python train.py --n_layer=12 --d_model=64 --n_head=3 --n_kv_head=1 --head_dim=32 --d_mlp=192 --vocab_size=716 --activation="swiglu" --norm="rmsnorm" --norm_place="pre" --norm_eps=1e-06 --positions="rope" --rope_base=10000.0 --rope_fraction=1.0 --qk_norm=true --attn_scale=0.212 --bias="qkv" --tie_embeddings=false --parallel_block=false --init="normal" --init_std_qkv=0.0625 --init_std_o=0.0 --init_std_up=0.0625 --init_std_down=0.0 --optimizer="muon" --lr=0.00581 --lr_mult_o=4.0 --lr_mult_down=3.0 --beta1=0.9 --lr_head=0.00955 --grad_clip=1.0 --warmup_steps=0 --schedule="wsd" --decay_fraction=0.641 --decay_shape="pow" --final_lr_fraction=0.02 --batch_tokens=[8192, 16384, 32768] --seq_len=256 --doc_mask=false --train_tokens=149600000 --steps=8716 --dataset="wikipedia_en"
Each number is 500 + 25 x the weight over its row's rms, rounded and kept within 0 to 999. Layers, rows and columns count from 0. Numbers have three digits each. The size before them is the row's rms in percent of the matrix's.

# layer 9 MLP gate, 192x64, rms 0.182, rows 35-106, columns 0-63
096:493528497527502522502522518561493463486502462490516518515491448516482485509466461509538477529516508496524510467499439519506499538503487534470503471472488559494516443480485480504481491505505510
087:513560471502485558538526490511481487510505503516486504520459522493491494497490439524491527505545463484513515495505496471454513509500480517478561523509460484538483506522484494518536487467487508
090:500530520500488510468515494495528518464533478521495523493495475501486480449519480489563497474473508478439493462532447476503503525511493453474507491495519476496479531442533481506506508503486516
093:537460483522482497469505471497496499497502423489558490501512499507501521497528519541526464448518472514475498505492484515509523476500507528505484555548508471494515453507496503477489492533529507
099:459502446494509507532477541506473502482532511454523528517499513458491505489477475527487515475522507513459498481489482485487475497535569488488561488507480506453479478503513502547483500505507482
086:491465493513488453480489524522488491499497495525525494496554506533540468503513525515473490489508485488466480484522510533515530458488505495558543448469500473478466485473482448535529508513502497
094:445503489545508513492490499452502491434505511499496500493524520488521490490465506493468492489534464506476508480523530458492540480492547466452502490513476513505510473469538508539542478523507503
103:495504462527496523508484484505522524501574487487543488527450543481496461480502472496490536513538496524460531466491512517554494485488479489476535522507514496463535487489532491478481517500495486
109:479532498493544560470467503511500467476528491524487502498494472561493528488522516462491458482466490509472512498462500534496501519507526466453508493491506507487477541544527493520514532517471480
103:478513553552525472473496518456506558519483493426484513525476476513506496508496503475484479481472511493494488527492475472499516474504508524473508517487466506499494528525503510491525464490533560
095:506533536505505521499478509486443526504491454512463486505524516487486463485476469460497473559450528486488507472489493483528481529541501491461508504504552503486480446493475488482499497494508476
107:481549482513470518527507507497527481491526497482513450479520492522537519525491497446500519476495499482502468488445493501500503485505476455421458502478486495495518487530538529496486491507535530
098:489511490493506527483486479461465488537489486511471493502500549524556471489460502505493522534494485512479490507502511492507507453499409475496545464476487504498498514512489500477458485485534531
115:508513470512546484506495509501503500476501492473502521510486462479487477495485507560452484533517480467507508545462479521492528521508507533467457516527499528466485547534459497505523483463521539
097:506478471500503498451502505539469542472483451479523488524495548469494481516471534468521514511476503500468514508465456486512519445500478529504521518527521498497522497475471444499529478498514520
102:523493435492522508478466562470461444500519506516497534508489470521490487439473494519491474481527486490494467474504501503524490484500513451498490504497534486486475524492498531469469476497526524
098:515476511513493516506500490534499505481521533486479544521501449522491494502457503486523522497517533473502538485527468518472513486547473514503502513490473517506457458496499488499510566492521423
100:527521481511520500511512467494507489505478481468541493479518502534511484470479510470492570542513501475499507465473448492532455515513507469510485503521507547441536480527485499479483477520492519
094:467511479496530519471495518450487538494515504505498518427531482523464514504521487516503468515500513527510530479503537484479489466472528455481526510460541526510497485524531488522526517524493456
102:499499531483499513526500509509473422510495486429513460481526507507497467504513567489529503532480511492496546508504478508521494504496529493497488505503489500547481567492502502481534491506486533
094:512504476430532522508506487519486463497512508490466529528478478458498534527500483517537512533490520498483524503491500499519511512533551474516467475567517485507495502497473509517527507562483483
095:496446496498470500481534522489509473463484481517502485507554495482520483503507495512530494499520478488523493484516489470479496461497479503506483489511493426496468470534551447486495550505542530
094:494536499473536482538494467483457511504499476480516510501483513506517470490470505518517498470526515517426495497496527486513531463530509510462540526489537482509530532501528502469512537481495558
099:452538511501524424504521496463480532549539513481493520531502512510493467522507506474533494524515477493458486486437490528484514518477507515501475503504513462477499467500479508511472486520525525
094:511481495536461540510508513516479504522521498462511532514501467532539500466483469494455497526545538502488566540487506526508479496501540489490544510496546508491528492519473499525526505513514529
113:521529506493470498500504514516486500484492488466532461452494477477493483497503512488448519525442519522490532486523451527508502455513481501441520488503502545515483513513462454488524473513510466
095:494486493518536534493505445501542457517515523485472454553519517483512473502512522477536532470535508483506527525472554540507491488480503466492490490473459473509523520528491484488524512494478496
096:505527516476513505481506481514499467475480475450538508477488510497519490472519466521504506514471525444505481467473511514444511484533508504522467538506501511538506483515518445498539478498520560
095:494516462513505520492530474495508498491470493487487466493489504482461502538461480533524490491450480488515557521479504534518537464536472452521495478495502516522498500461544478529520543535492489
089:482507517451509474507527532475466503460502489482477470503478498493548528524514514514463487477469471451501484444541510520528500512471480483483478464489501501445491463482485512493471499540504510
104:468493516483557518490526484467491493501502501488509491459490499482476492481457506495495504478517457474485496445504531480493501454463442489485500509524495459477514479509442530550491477518483480
099:509482549524532518520484558509549443490503519498525531490496498502496478479493489489518473452465466495509498535457441481517491508483464492483477454502498514493490475530516508520509521469499490
096:478523518561497477519524463508456523507498484489533450519491531506510515475496507479500517509465503532460465524430486488530518478499476480497499494518512458530495483528485517505453514514510535
103:521472504487486471449500511520471499513520501468573527507480513466510471533501516493499509489465511468478449471509451497505483499531464468513505487522485461487513490526516555494484511491469469
103:490507487511516532479501474455509525478506533466517555512476485502509478495499488535458511468483496479512492485489465545450511457508529462520486476478516492532497460513555466519523513530513497
098:453506484482526487489469535475513494553466494523499470521506499519541512494474474488510502463483488494516507481499472528507494412563521492494508498502477467478519518538495479493501503513454493
103:495518470511475502497495494478442498532467435495535556511451517490501476519504468498508508509494501518448538515469511546503505469509483495499522505526484485491473497529463547504481501477493531
106:483496532484479506458485487482477497518522497451522494481548517502526505500505482509523489501493526487476521505470494441517536501499527501459464507507470536504486456507487532527505547481576501
108:513492515463512529524487498477496480474463529513462516519529482497504485489517509483476508497523491484471496541497472477491494518545518482451458500525523483472449464514488534540534532552466486
104:514448478488494480500524488505491489470503508500492511496535459526458523516502500523503503529506493520489534496496509494516464491465532500434437518535461526489560504527483464531505502494494538
095:504468538526519495512499486535535472490469522472502525499518465512468509474485501496529505466492488496540501517493477512515544499497466471486477497489485504505528455532438513474511517550436524
111:475515493490506484512528503469463502471488512500535521529515517484526509509485463505544505544522449515527521538528455500493448433480533471529482500513528497470488510480497475525509479505481478
100:460505499492490516514481492486512440514514493457461487442526484507471493475523452510514524471515510511513438516480522489523494483512498459476525526537470477544487505475493479499497483454515516
104:503488518530478476488501530483449484513493542496533446463523522492548496480504509471535464500465513495488492484486501511508493480498507537486507494476478469444520501528501520511491508488420473
093:480499444464533508493513482495471514501495513504544532495500475477486525497512547503488481517493483516428488534474538473516528493456523486517520461476490481492477499523457546502500466472503496
094:489547506445565465518523497546510515480515545552500470522516521474511522471502504491516508520513500486492491556426514502489497512508511504497520488517509505490475495529486487484506509512458479
098:519511456472491518518454454500501505523505509451473447514486512539525509479484483518492533527500494503487542519482507535500468484494495443472495501496503526463497471473533454459515494510526517
100:492537480496551491478543520514511497470522491506467537521493526488514473529460476509430521529487502499456486516485486512500492522461453522481528508546475482460480510532501507489507473516507518
093:473509501488466507496535530489495481465530494509503516503502519473458487459471544546527489496455528511487479517485485529518480524524509525509527490487466497552505526497499541472515450538542522
104:519520530487514475472524470510509489485480491496456506489532514503462513465461506475476544532503483492553461472496521495481482466551479502477470487487485538448502493487506475532526520525518463
093:485516486480493509520450502483495518482500504503527445556480493496488508485471447472504493501490525503536517507476544506540523521547496514504494494483515490481480510503527517461485505581469532
102:511522471494478559529429453479511485518465465495495466499489475504524491512523516517499542532498497496502506505508529539502471541540499511496502539491491513514482520532499549537504528480486524
106:514546459500458511454481461516474497457542469521558495460516498496507514520496463540521533520460530498494508492485513482495528474533478477542498504520496501477515481515490503485513515480515540
095:513491511484494471538539460476511484478486482525443451525502485520514496527510481490516491506498498478502517477489518499420526495481461491544493511498479511452486484472520507470561503519500489
110:477492481560530468523479453503469513512495506546512483499502476510507486488511442462497548495499434544491477491518500478493520489511504486497488531465514459487482491524510514514526476540475514
102:496538472505454533485522493490480512503514463507510506498488483484506509465476477480516526511525497495545488462459503492506508525490460549477500527537495464484445551481515480470542487455516509
095:502519493500493529508489535472522498523472514513511535515511481513528444484495492550495483486469489534518529448492491542516543451522459506524496495506496544497487535468494530463527492480463487
098:526524495512496499525501459517501484494489539483487485517494546557510465501480514512526501544493475536478506533478506542526510508478507533422495476474555467485503484490471510469487498481515508
094:489531511495538498497514515487487480449497507498506499506516478508452534510494478537513530534467524501489528504490517470554509532480489480480521482472509521522474467423532497501525472452520503
089:455505503502495559486491563525481528536489467491496528505460491528530515524517501499521521493495480475511513513502481539520507505480481511488495519516490513499427525560469463477480475496506517
094:542559474510504506480486508524486506506494497497551504513529515483485510495430529528470507532504465458506496473466488512507527545463477485510506487499491488515502516500449495526483507509433496
101:574516534500513521478462492496557494518494488469517502452498448539514466512525495487537496485486494506507477488499497494473495490531474478490511442493514517480531473538506506491523544482513484
097:456489473492503535467533545519468476513505496479516532513464561499499512470459519464507503505491503514514496523508468495470459475512523554504508484495517498507455492510518545484507514511532550
104:456532507488496491505507491518535487479544505505501521504499532499525485498554467495525479532509512434473542485497520490515512501469491485485531511537501495493438488501470473517514554546512479
103:504501484527503465451490494502477481509527566478563472498449511509503477478516463532518489529521526501496544507501513485534530506479495480569518513529509522491485524503503471505501480480492520
095:499476518528491478509496499466476495480514495488487502459448508480449524488489454511476536515502480512462540455443474537496506461508500517522522469485474478474477472497515523535514470475512482
098:512514502551459466450522489462476521499485510520499512496549527505548520480487480497493481521519468453480503498486518510558428509522501523508511471495488507505500499487495522456532485486495520
106:493485521491506492501551479497503485536496507501485488524493493527497474497480498456444495518509427482502498495478470470481483465511549542494539505537462504529505485521501519463562503507500479
095:523507487520501514481511487454528427499491464492494508513495442526513502455511504529528495497479466513543473534499465498490496530510522491527461482518481504474476488488514503528444517486455507
099:500511494462494538456519511508510495542500537504508493527496508460516485491493463501573463519520463515522509493488495517529486504505489482545453482516477485477545483467462533482543519521506486
102:505507475489549477495518475466489492535513524500550561531522490497502467521512538511501501503535483488512501503490495514493468507569455470458503477505522495496457538503524518504512519475462482
103:521512507469520491484464490491502478460490508506521457486534483473449479493515494474530445533518477514505458524506502487513490522514480517478563508503481509498552481533539485488499550493460500
# layer 9 MLP up, 192x64, rms 0.185, rows 35-105, columns 0-63
098:455508487438497444499486510487509503510474540493485525547498512491460512526530509491485508470530496509469512457506498508442475501482509426517509553531498520490516499512492506499495510494513479
100:478536447479500509524535477484506505499488487523488578495508535482520478516503520519506485503515511503486502446510508535514516502529462550510538529474500507464491519516477471466490508556518500
101:494505489488491480490501510528483547505554481513473519468485462519500448522542508476473504487502504486507506471549535512499527506507504489449492478498464503507496496497542499510554499501488579
094:487489503523498503476477499448535541504487490481475541447504520479471512490511480502482537502533486489536507444463508491518526486476495488435496511546512508504522525464503497490505525537504545
100:499492504492547492462529461495487478488522513516537512492520533459517516467461501521444453463484470492498544488547522518487491507487460491522533524512459488519476472483536498500478489488498507
098:492507473479493508468536513483538497556539516489486496507457477456462540493475511474499490508508556532534454476483484479525474531527479494470489485487515499493458493483503465502464511478499529
101:517513481509488520495491512524454508515503513485492515540457503529470505485493484520500533532519528486493534535541436526492499546500502456497449548512524514498510501514493492468441486478483514
108:524496514527497538497455512483500456490508518500573496508505546488490500530511463448496513540480505485513500507528531537478495482471535473488505507493518523512494473520560499532467473520479498
104:453500487508527497501521531500483485489479483493500468467465516538483560517463516488471532518458475523475467507509507495488519499504492512470502491480502526483525455467492537529432507496453498
103:536502516450494471512515507488525487509537497474436494517498504511491464474455502463480517507538498516478469443515478500537531468505515472484516506482469541522498516473482455513495540493512493
096:503512553516533474491511493522551509468470532502475496517485506522515515481506521543535518511500497540562450535475524469524512495497483493513534501498505456514489460518526514518472523522476524
093:507505494482498514479506499528487474491495522524473456541509506482497520504581524519489484485474548484460518474464529496486542542513541492498475494528523511493476539541473538508490502488475516
099:510535515499505488476512513507489529524483532466450558505484471512509518496533508471509501521484516502517523499494512529519466506436473525472533450470509509486502534534467525486538497464472477
109:528493471459538475552485520521506473531516500538459488510484468476496471498479511535501466518490481481497547500471483497501522513519508517478502511526501479444538481512497517552525474457519523
097:480495494522470428543538524498504483470545521468500505521531467465496476468499457465511501512479499474481478500544529478507500498501516485458512543493490498517479493465458519508480481496524479
101:467471504503544513476474500490485420531524473499531491498510533556525511488493486549512537474502499471516510479526514486481492530478502493501499534506497516534520505506528503495498496515506423
093:487536517543499524526498487503516517509483463483488518559458509512509467546528536525509530508515546508436486484519497482526491517508507547517469504513466501492487530475520538474510528495523489
092:543508511472493521521476479543513521513474520536491480489496522536515500518532513499472550529530496494495499521490498498553483511516545461522508476490509527455582487477506492470507491477484498
096:531476505510470523508507507520464489477524500565462525522507538513523488532511492474531514489565479473479463502504506507498509542517485548513478475491530517493508495463474473457504505455483494
098:562517512538529501499466511508525488528497485560504486501529539470511483503527519471482481517447504513502521488509478510534484531496522498490507481483502543523495491491498505460511426529483531
104:501493502490414534512489505537519439506501478499485484475436481519490478509470493505498502531477490489530514513495518531511475547497496522488520517495516475510493466515513432488528524485497493
100:497507509489543526544553494455530472514479490529511496511523489455511494501503496492502451498475525493469510519496520487466452514515516497482516488514500548487503465505497515483461527434456518
098:490517515475531472486544514537493501501472480539496463454484450513526516467523490523470527528469491456499441524522470484518511514498478496519501525506529493521530537495492464471522495498492465
103:541519498499521529458565508454492510480499478467456464520510468493542510521486488481516484530490482457507489517534517508508527521515504485526544512459456494514510511510532501521481482473515464
091:479467538479476534462510486492471520486527484538514476512533486484494501527486488515530462520509525501473529522502517520530498490481478540521495487531490479520481552524515434448520467485517477
100:507492506503498484449538485489523485523503522484529509483489487484498514480497497481478473503477492546491457457481481494558525479481480488490485457435508478493472482462488465529502559500464502
095:480508482513520500523486470482511533474511471504489501479500444493495474505539507516539504486508482523559549540495528494528512496500465451522517508456465467494520484457516539453512500496517494
106:498494526504508489466489480466507518484509535561526513481485520478460550477517528464467540544474475479500525517501467524506479501511494497511514460448534505477532532486512520490505472478467500
100:497511527477467507542528499503482511500502477489507476463544498476459499480500502525490496527510515487505495483483507490549466519550534577500535451485496503526509468495459537513519495502458502
092:542514524517504511476472547503464520539543469518474469480508519466526504512503457537482462504513485487479532540544492484490517479492468481489508516485509527495475503494470548497499474515556491
106:526542525542477503527487476528509513514560506492561489517503519531513497512524537515510501483507551505511478503515498494510482548508502458498512542522472497543537537504530487504467504483477533
094:487458479483497497450487490477521471498523530511504513477503563566494495517506479521508520456529464516477509491476515521483470478479548515520504525463492513473484471501476519472514518468521539
098:516481451500520474525486475481503530516515519469528505504471517497542481495490478504500492477486477530511485476513497507565456477475489527500531520482453484482522473440522472501489439508525485
103:462522489527516464488505486478543487551498488483498515512478511539522476503479500469542491498519446476451484469483504441513533521475487491492464499496502520519482492474470488478493469523543467
093:477470484503494478470515474488528514547521433471505513492490536498488481486498513498495543546465537493512480511488465509498503559459482463517541469499532502484499544501481494491470506513528486
098:519494506538471488465537496494517525501497481529537481501496519466526517521473524532473497446485489507495500521517530519502460491481471485523512524500427542539489484484476519469523494477448510
106:514500496494516498517517500518519511485428539486439477513529489536504523472463501490476460461481530453540494494536515526511482567501520497530479500495492492484483486499523501503510476533522486
097:470492479531471513479501486545545507486513463543489503488483522494514526485434499547519509457476505475520518491486527544524491541530473499475480474505491525522503487488483490506530466495449510
112:553524497536514455458523525465485496483521481530482504514487506500492491488502466521500470512526494517529507475518535458530492471493463507481508501512499541478477532507509484516425496450476480
104:526509512500473498470509486491524523526498493519504489500476470465497502496504490489463464513497497511475481496536524461521498450478460536518500486487498481498450551504559526462458530534549488
103:507501557509507497496456525495564487492478538490522476503523467496486506461492486501474548498488499484510508526490536499504462516460502513481519489475494500455520534473545521525461548527486488
098:476521510465516514525542474520469474515491470523532445494510518468469518469522515512444519482517496493504480510470544504488511513529488533509556493523502515497479540484517514539465486535503529
099:520515562489516509527493528515549490453504491511497517508494490471487499516507503495546453545514511505493467515499529498531511476481507524515517509481446552508511506485507483476532511502532431
101:518515453529497521495521499472512495489475567503529486474498455519491476498538526538539499542475454490512472465480507487496512505482517502511498490550496466506490550515486464497463477509493467
107:517489501512484506505491585519473537569525523467511491497456499501501499524522468483526513487491487456556495491541537491513524492513535496480500514504461525520480499529508475507512484522486491
098:519509527430502473515500499499524494505495455509541508521536473457504511499523501527506488474496524535469538485511511515476528535531512548465515517506512527480482493488547543543497495514472524
104:534482540460486506482533510512468496481476496493502504439496490464487515490489513490510475478491498529495508500478532525480500449484552512489532503517493491476513437468496536514486475454467544
101:487527482486508528480523497518503516496482472510538496545509534501527476560501504500463546516485491472521532473482524497515448525455531503510482559471509488478504498520498457509488513496543472
101:509513463488531486493514485474539504484544481504478499502488503462530460533476475543457503504467543488466529491501501452485497488431491494503487526543493508522467516467475482465501496502514520
104:485555491531471544507475542543483504490474510561525509486477511513536516531516501496562502434492495481501533469520476520514514521496506490462516518526507473503516506500495529487502474525503493
096:465499515495508514502519475505491421528533484484482516461495508497490516517486475515500493470463522443481515538477525502468499467495475554466501521486532529487534498517509507529490517459536497
108:469531515512501480509500486480512535485512504523463522526514519491504530505517484512469512534503450487517511477550465466480491468546515478467524515509493485485548526456522490505571523489501472
093:504511496471505519481518507509537484478522539495474480522508514508425508499515482444481458484473483479464460459535480508483461504469529497507493499510460501505515486515512521479487545534470466
099:479514506509489479530517529533511474477528478457508501485487483521461512512473454517473523516538501555500479481476541531502555493470552504451512496488521510463499476477540509507494497471509495
102:556527538484510487479505468493459464464494515516457502494532478507502486495494517537481493562540530444468509511515507531461480490494521480492538491522516515478525471492466492494487487504472477
097:496529500494483507504500491477487508545493525454494480521453490517529522515511491508534483531518514470514510470489472541480529518475475477537503465461559529477509442462477510529512522525485513
094:544481487500458552476447481511481480502513510488509488501511485532466450499461504487477560515524475485527502516501499478482484485520526516537513539473476485494509483557517527524487498468489524
110:546513490567525501491549446525512476504504494492553494515494540519454450514484484501446486517470519513516498499517473522473495506498483488497489492525511480455492495499489523532462516506485515
107:502475544510482483475476464499552515524453488447519451535507479479509473511504512487451524518485524456524520455527521509500500482509497499511480458479473476508492500508530515501504546490530510
093:491482529485493468499460496510534482489533502468483474524486491488474512476462506530469430530522510497477500518512515524441468486500512520506533505502485511482513484514514505502495564510532437
095:491535480529464449457517438474501477516506527487500519495528488492490486469479527520496475535494499519465499507524505518501494483522495482451536483498532496563452506489491515527506494449517495
103:526508512459515460532524527442483489455521506439503535520529519535464486516487465486465496499498517520541488480495500505522494481493526516477495501462498523479515460511537497479445502510492502
099:496541503463518515479566518524470496506507519520517493484528474506544490501527496497509506567533499488488520452498487521504484535508525471504475474513540486537508546505527525498537529498520471
108:503536509480514476500499486479515482460461501470495466509486518506467502511479493499502531512554523500540484523517500496510500479542514510512500459485550482498513486511452452491517455486562551
107:544476497495480509507445510515531529477522450505549503520479444440520498503489482512518548500511519506513518526492497529524499500503472506539489487496523514528487479465512506463525521478526458
100:456490459521493475508479512500505509470498530525491494517457481486480499506528505472501486527498525497432476495524466516518488512474516537522562481464505475528466512505514540475555493515487477
099:485462496503475522480499505453448494471496500545508483468537509458524484486484506475521459498474501471466511546496530538519493517495517521480492517516503461552513470512472534513521525490484461
101:454537494510479542554471499511497485519490483500533513458457509526485481487450488498490469467467475488503490485509441487480509505538525521501538510480468526489508476484521506455519489476496534
103:477503492453488494468529484471498489496487437510470534490511505474473516492523478528506469513475470503471478519461533472471547498491515504522487510516547479493450487492514514524541542482489461
101:510465485468537508447500526455497504510502505549527493466499516523551526516502533501512470533487548510507548493480532491488516488549494487485476481535476470503498543485522532485495480492525497
101:481518494534487495527553515451482507510507484521480531509544508503493529493543522485477482479532476471508516462476540532479506507487534512518505522470470515505477472501456523504488461485525560
# layer 9 MLP down (transposed), 192x64, rms 0.307, rows 35-105, columns 0-63
096:519498538532501435514486467545493502493500493459511504465499485534458481487522465482496535463494540481516479540499532503517494493513465525480483460508451502511525519498507508479462519478461501
094:503475523488541528467472495494506512551475485529536508461524479466481536511485500517511501510497505504523526504496488508460492522487486527483538491492565487503479487486532465557545490533474531
103:473500532522492521531470494468505530504514475437493514498489491527497502498431505474555511488518506534496510521488496504470503503507495528503505488482484533511451469516508527523418506486520484
090:490520480517541450472483558477514472501517528498505509486489498463538507494470521525551499524497467510490484483497518500471550516508561460479503462492495503497508498548464479482536517501500495
116:483477476500491503505508517499490492514470504514509476491511524492456531538507489510387490477525475508455466487510536501505508481523524510518514521480490509545471528543504507531496477500472506
120:489475507508494500508489500495480493513463507518504490483538517503513500498528492527637539478501492484472493533507478498503492502478519520532517521524509514502484505539523478477463525488501499
136:498504482494518490503518503491540497512510505498510500506519512500502497507501520536666526499495525505499509491506507472506527500517479500491503496504496530523512499501524494509480500507486494
103:496507472504479506488526518518489498495503507523533537484479463520488503450493554515484492517487501479548506520509534513503484496463562544489463492508481530475526498467455457484476539472507522
096:482453513498501506511502554475492488480499494530475497467526479461486475488526510484491577512498475489507536455473487517513468535544513510527478502482522481508507507540494473472486466495478455
096:519489549540498506513458479513481526512496483492459503506453501486497472535537495527504514515494539476498494487496481495499495501542501532495533413501460490506553487465512519516539503515491496
094:490491484531507458470490507504486506524505510510532489526517509530558511556481476505513495531516504479475529517483502497551440544525507513465545540512482477542505507497475496509453484505509513
093:477467503532538501508525550483496472556503530489510515477482501486479529477486486512481519520480511497518528517515485468523488501483493533528505493463509489487535475472439508536460545524511450
107:514464513506494501529495543468534487433497490518473497446478445502527524503506468506465505463486509535496502505508525508519513492548514504487480478482496519520500510482496501480562479445495484
113:501479483510495497510519504499517530500507461534502485462520537457515507499521489402460500482532505500509495490556504483501488469476501512500532505495446476529521478519531505465482525506477501
098:516511486499480483486496499524476493534553529537485488524476525481519495492490453532444534506533502499463462508545473509514484473498528521522483491486466528535473534527530463502468500496523522
103:523481541529499508507510521508477501515500514517463523468491513499485507500497492459505475489466517459469515492527480479498527510491499479500470452514513500483519442507463559529430537467523505
093:484498441528504490496521496506506507504505481516443481514570522520478485491517488518445473458470514476480480477531538556525473481495540512495511495508503480539492471474489525509500520483496494
103:499495490524458506508477478510498501507479501485523475519468529507512495534529510473568497470518532533507525501510514526478516530492539537496487495484528491494475507490553432529444484466507488
097:492508502469489494489491516487493489504470520447485464513457500485503524485459495487466466526514503509473489529507488459494481525535520480418519526519480564488482480506516531458512523508498486
100:550517480464486504474494497541540557499455526540479488454488503490532482504500493496524464505520486478488500525528513459452542518494480518524512493510505524530513496460505517501481522473470470
099:492487504496511503506533444477476535516488572481466530470522499502512512489524462445498500463507492468480465484481472525490522493528477486465511503455501531477515521478501516476463486529480484
095:521466504525492505514468485526536486495487517426542495478489498513529479486508515526522528525500509491507542466504516492521522482465492531446529480521497468497494516536484532509520475448542508
095:491504512547544491505512530516449541493502491523508471498455522480440486487501509536507512416501523469503518483487497488490506526498507519486520531470513487478507524460488471483533512488510527
094:484483507494507496489493473514498447554500530508530535485483513492506493539540486512500483463492526540517524525477433518480524521509492497504481495563513460480499442479502507464515494524488509
102:499514509494483532510467508471524531527509490494417470443501478494495496448503486490522474478497509487481511547460467491497489450544494478499499494475523480472510501502468498521523516456494499
102:493472497528530510486522523504494505514524512465471514468475508572515510486534460522543503495481525524507527520529516550467476511545497526525492465521536469489489471473521505485501479488468528
091:513469481489514471550505545506538492457464487513522516498492508490480525507479478499472493481558501533483474559494516475498454516524514484454505502526522522521480475485517512547535519487504474
104:508532518488455538518481484522479533523477528492518479467514466515480466496490542452554508478543512508514482510530493487510502520528504496511511506552518473499522512506471532433513510501531488
100:491466518526529512465479537468497534498543505508540477523482502519463536470519510499513503525524460544486534523487472506469473539533511498506486513526523499454531475532497483490469499488539524
092:471486474463537458528510489517480542479466479504533512535535544479490466482526498493460458515510488489536515511494498562496474547490507504506471491525496490506509551463521524491489515494511502
127:551508480494464516510495526499489451497508506499518516532473495513473488495467485480627491495495542503496497494482470486490498518518521516486506507509528529507504500521525508464482515501514525
095:527502494493561524472490505522497487507526511526503468502479492501484529463483465508487473581511543492500482474504514464534511519507516483491451511533513482448510501516499508460521521472467518
095:536506540501480467511488492465534522519452523478489476478450491536493497488490449533508518517467504481450481467493482460471451489471486490484503483493469556499502503505530490508521489515498484
104:500514520530453504468501484473483519469491496540484489538523481510512458447508489465450511508525510535528556515480505522484502505522510511513481523504488461501526466488539503482547533467517506
106:486480517532483482499487502503484461524535465520482500491532487520485511521517515484570493544533488543518505515515513504527485485498475520504471558533496466530482523512449491510443478514493484
109:502520515518500497500514519471465508503476523507506543512534484498493521473500483485451497480507531479478521482511484502532518466491481507503520476460549541536461479484486507534408519496473508
107:502500461503458511480486470520516551476511513503527508515445495507497508487505499470536527488461437474475503488463494545475544490531521519526511513516496501485455500463480483542498494483499535
098:500488481472534480479485482564507543472480550488510499546489491535485497492530497497501558524510504521526474480516469481509502479470539527511520508469456461493523524467499493492466520486517475
104:501527487493508472517499495521533550512497520530492482517524525527511459503490508499555451478543491498490495509476453543473505530560497499538495528484505469511492534500467518486499445507517500
099:498520532482479489504499517459463535530488495464521516523483470452540525525513501521511520513479495478545497479485507519514464508561497511533495464489472500527507446525471493455536480516501495
101:439482519470496522493442490518574472507476532528498501527521514533507540511501480498529526485491517499530512505462493479495474508455472503488490519497490507516487513474461540510482492529543502
105:460519495486524498469491486496510537513483522473463498487536546465532526473518514496537529520536508516496482489499533495500487505444491487520520507429498471480524464456463516497482495466486496
095:479523520520526460508499549498458495459523446521523503520431540490496535518486500525485530484516494489505479538488490484514487496494516485547490532489536484499461496489484464480496515491474540
097:469480537501540476520500488505510464502513454481500519521473492512514493494450492509500539502496539466497504494515527485490469471473536544458453502478518491526513500474500500491457551444522505
103:477486497479479468513502475530489489494489470489525469492493489452498515506514513490442502495492533538458475473473494465465485483516506448520494513532519507514472513529515495454556501459528541
095:515502523499508470485481466522504504515502451512526495481432531484521501466522531476490505504526533490509508502460481518494504492520490485520536469514495491499574535519481482496574485487527495
105:539462491511511516474490502477469518476498467509508507493475517482510503509574495523566476515494521532470518534503494496455508467518462521497478491512510510524521472555491483519537527478474487
107:494474515487498499480452508507521498470518490504496468472467500480523555523516499479440509498519482490507512522455500495476500510498535508494533481471515495552577513519501471508548524493471476
093:492465491495477476534517509506493489483462500499522484472507539473509494519494480490506517509478519508549509452521483557503488509480512493491549492510442474455559507545498478485539486517468517
103:505461511471507494498491492475541471509501490476456489514503500517500525461501504507567504495509506484532525511469540509483455482480479481476525478552548523513493481507541479526436505509504480
101:498565484516500562537526502538470491535487476500543504513485486480513495492486484491547525488527501525495462541515482508505525497489475488534502552505480516457527509530514458513501489512532499
105:516505452518483486494487478547464536481488515483480492523482497502490506518467500501576550496512530470475516540478469479476496507428522464472487488515493498497507499481481516517460494488480509
101:493540515463476515486478507469494484508464503498520492542539485449496515481499424514529507470536554477487525507484510515519491533499510492539523507553494503507459512491496520477460497507489496
094:515513521511492514506474462517474509448509515500503505475534514470510493491465496528433514507481494471495500500486464489506491458548478458515532495463491451529494569524471498519505532495500497
097:502495436511530537532495482501501466465529484511491529504443529490499536546466494461467510496493488501551525494487474487531561490490519514462492509494465488496474493488493514511503459514500495
094:441526523529450526463502513484459481503517508517484516540507502477525480477480504496517533472475485512483479446495483498444485528467465495485519506514469471514484526535511459495502486470475498
122:517495504506499518504493503484547510470482489533471517501520487468540474519513493522425543483502500488492472515480501510494442512487505492491479492490511489497509490605475497473534499489500515
104:479493499464483509498486514487526503513514524499527519469539503460516511498503470474466501499525522454440458522488482511483508490445500520557514513508514533504497485473480501519457541560504496
105:480475460511481504488491495537487497410522490501513504520507499504522507535479519450509569528499500523481525498525455498457507511484490530487550488489492487498496489494502479505466499538484529
094:533515486494487456497491491489512534507502474494460467510462517495499519493476482492588523472492481502512528496451484535495513519491479511473492520536489476495511440454454480487482502506513516
095:497483509491496543462469510498488545487483542512516502488484490502489519517518496503542480523476455493479504490463510478542513515496463491526438493472502479498544517496477507484491508531430450
100:509482430535544505489552539478478514499477503541492480502503492500519486530501505504517449514503479493527495506503489507495467516490493501447540517495509528505534511482493483523500455444458524
098:528484529489523501490513500529530489500525514496486449476505488470532507491514502484571514510491489460467479522519494433497504478530533531497448527508543535531502489536517497539502508487502506
103:533488504488478521527485517479501536557523459478496532484494505490517513466533466453481479534471495489493542480505526523490504492456510491507489535491504552508546449471517508504514527528483478
102:479434500528486496523468484474487475548516494459472510491467503501465481507517529505457518523490475487494490481511478490504487469459556509483507510498529460494488514511479464542545508506537476
099:481504472503491508474483497487519488487500522533484510482510509480534479522470461504418495454505465471520497523513523506492497485499521490475513484542519546436476469534511452520508502514528511
092:487475538487522493507495520539481517514484509460478451503534500490485459519466472511486541522503468510500513498501537488465512485508481451535461497555538486511530512485510499524452451512496504
110:512482488477547526527456513513511527470517500469496501522552519511512496506551493517453495531480537509511521498491539484486529514488503479479483441517496484489480510541545500550513520506530473
094:493498470469492480527471493505507560476479513448485490490487449480507517533509495500487523494489526492514507489470416530468518474507503486520485505465469535524480532529468475490485468494506488
101:515523542502507503526530510495499533504534501488413527510504483506478486525469512502538523461513481472500527474490535476462477464460491519459482500503480475516461509448506477518490491501509501
103:509476462461454507516524530443517508515463532502476463500480499460500521476513504478524573471519472486527493503489519498465495479499495473480502530470489524487504494527507505506509508566499519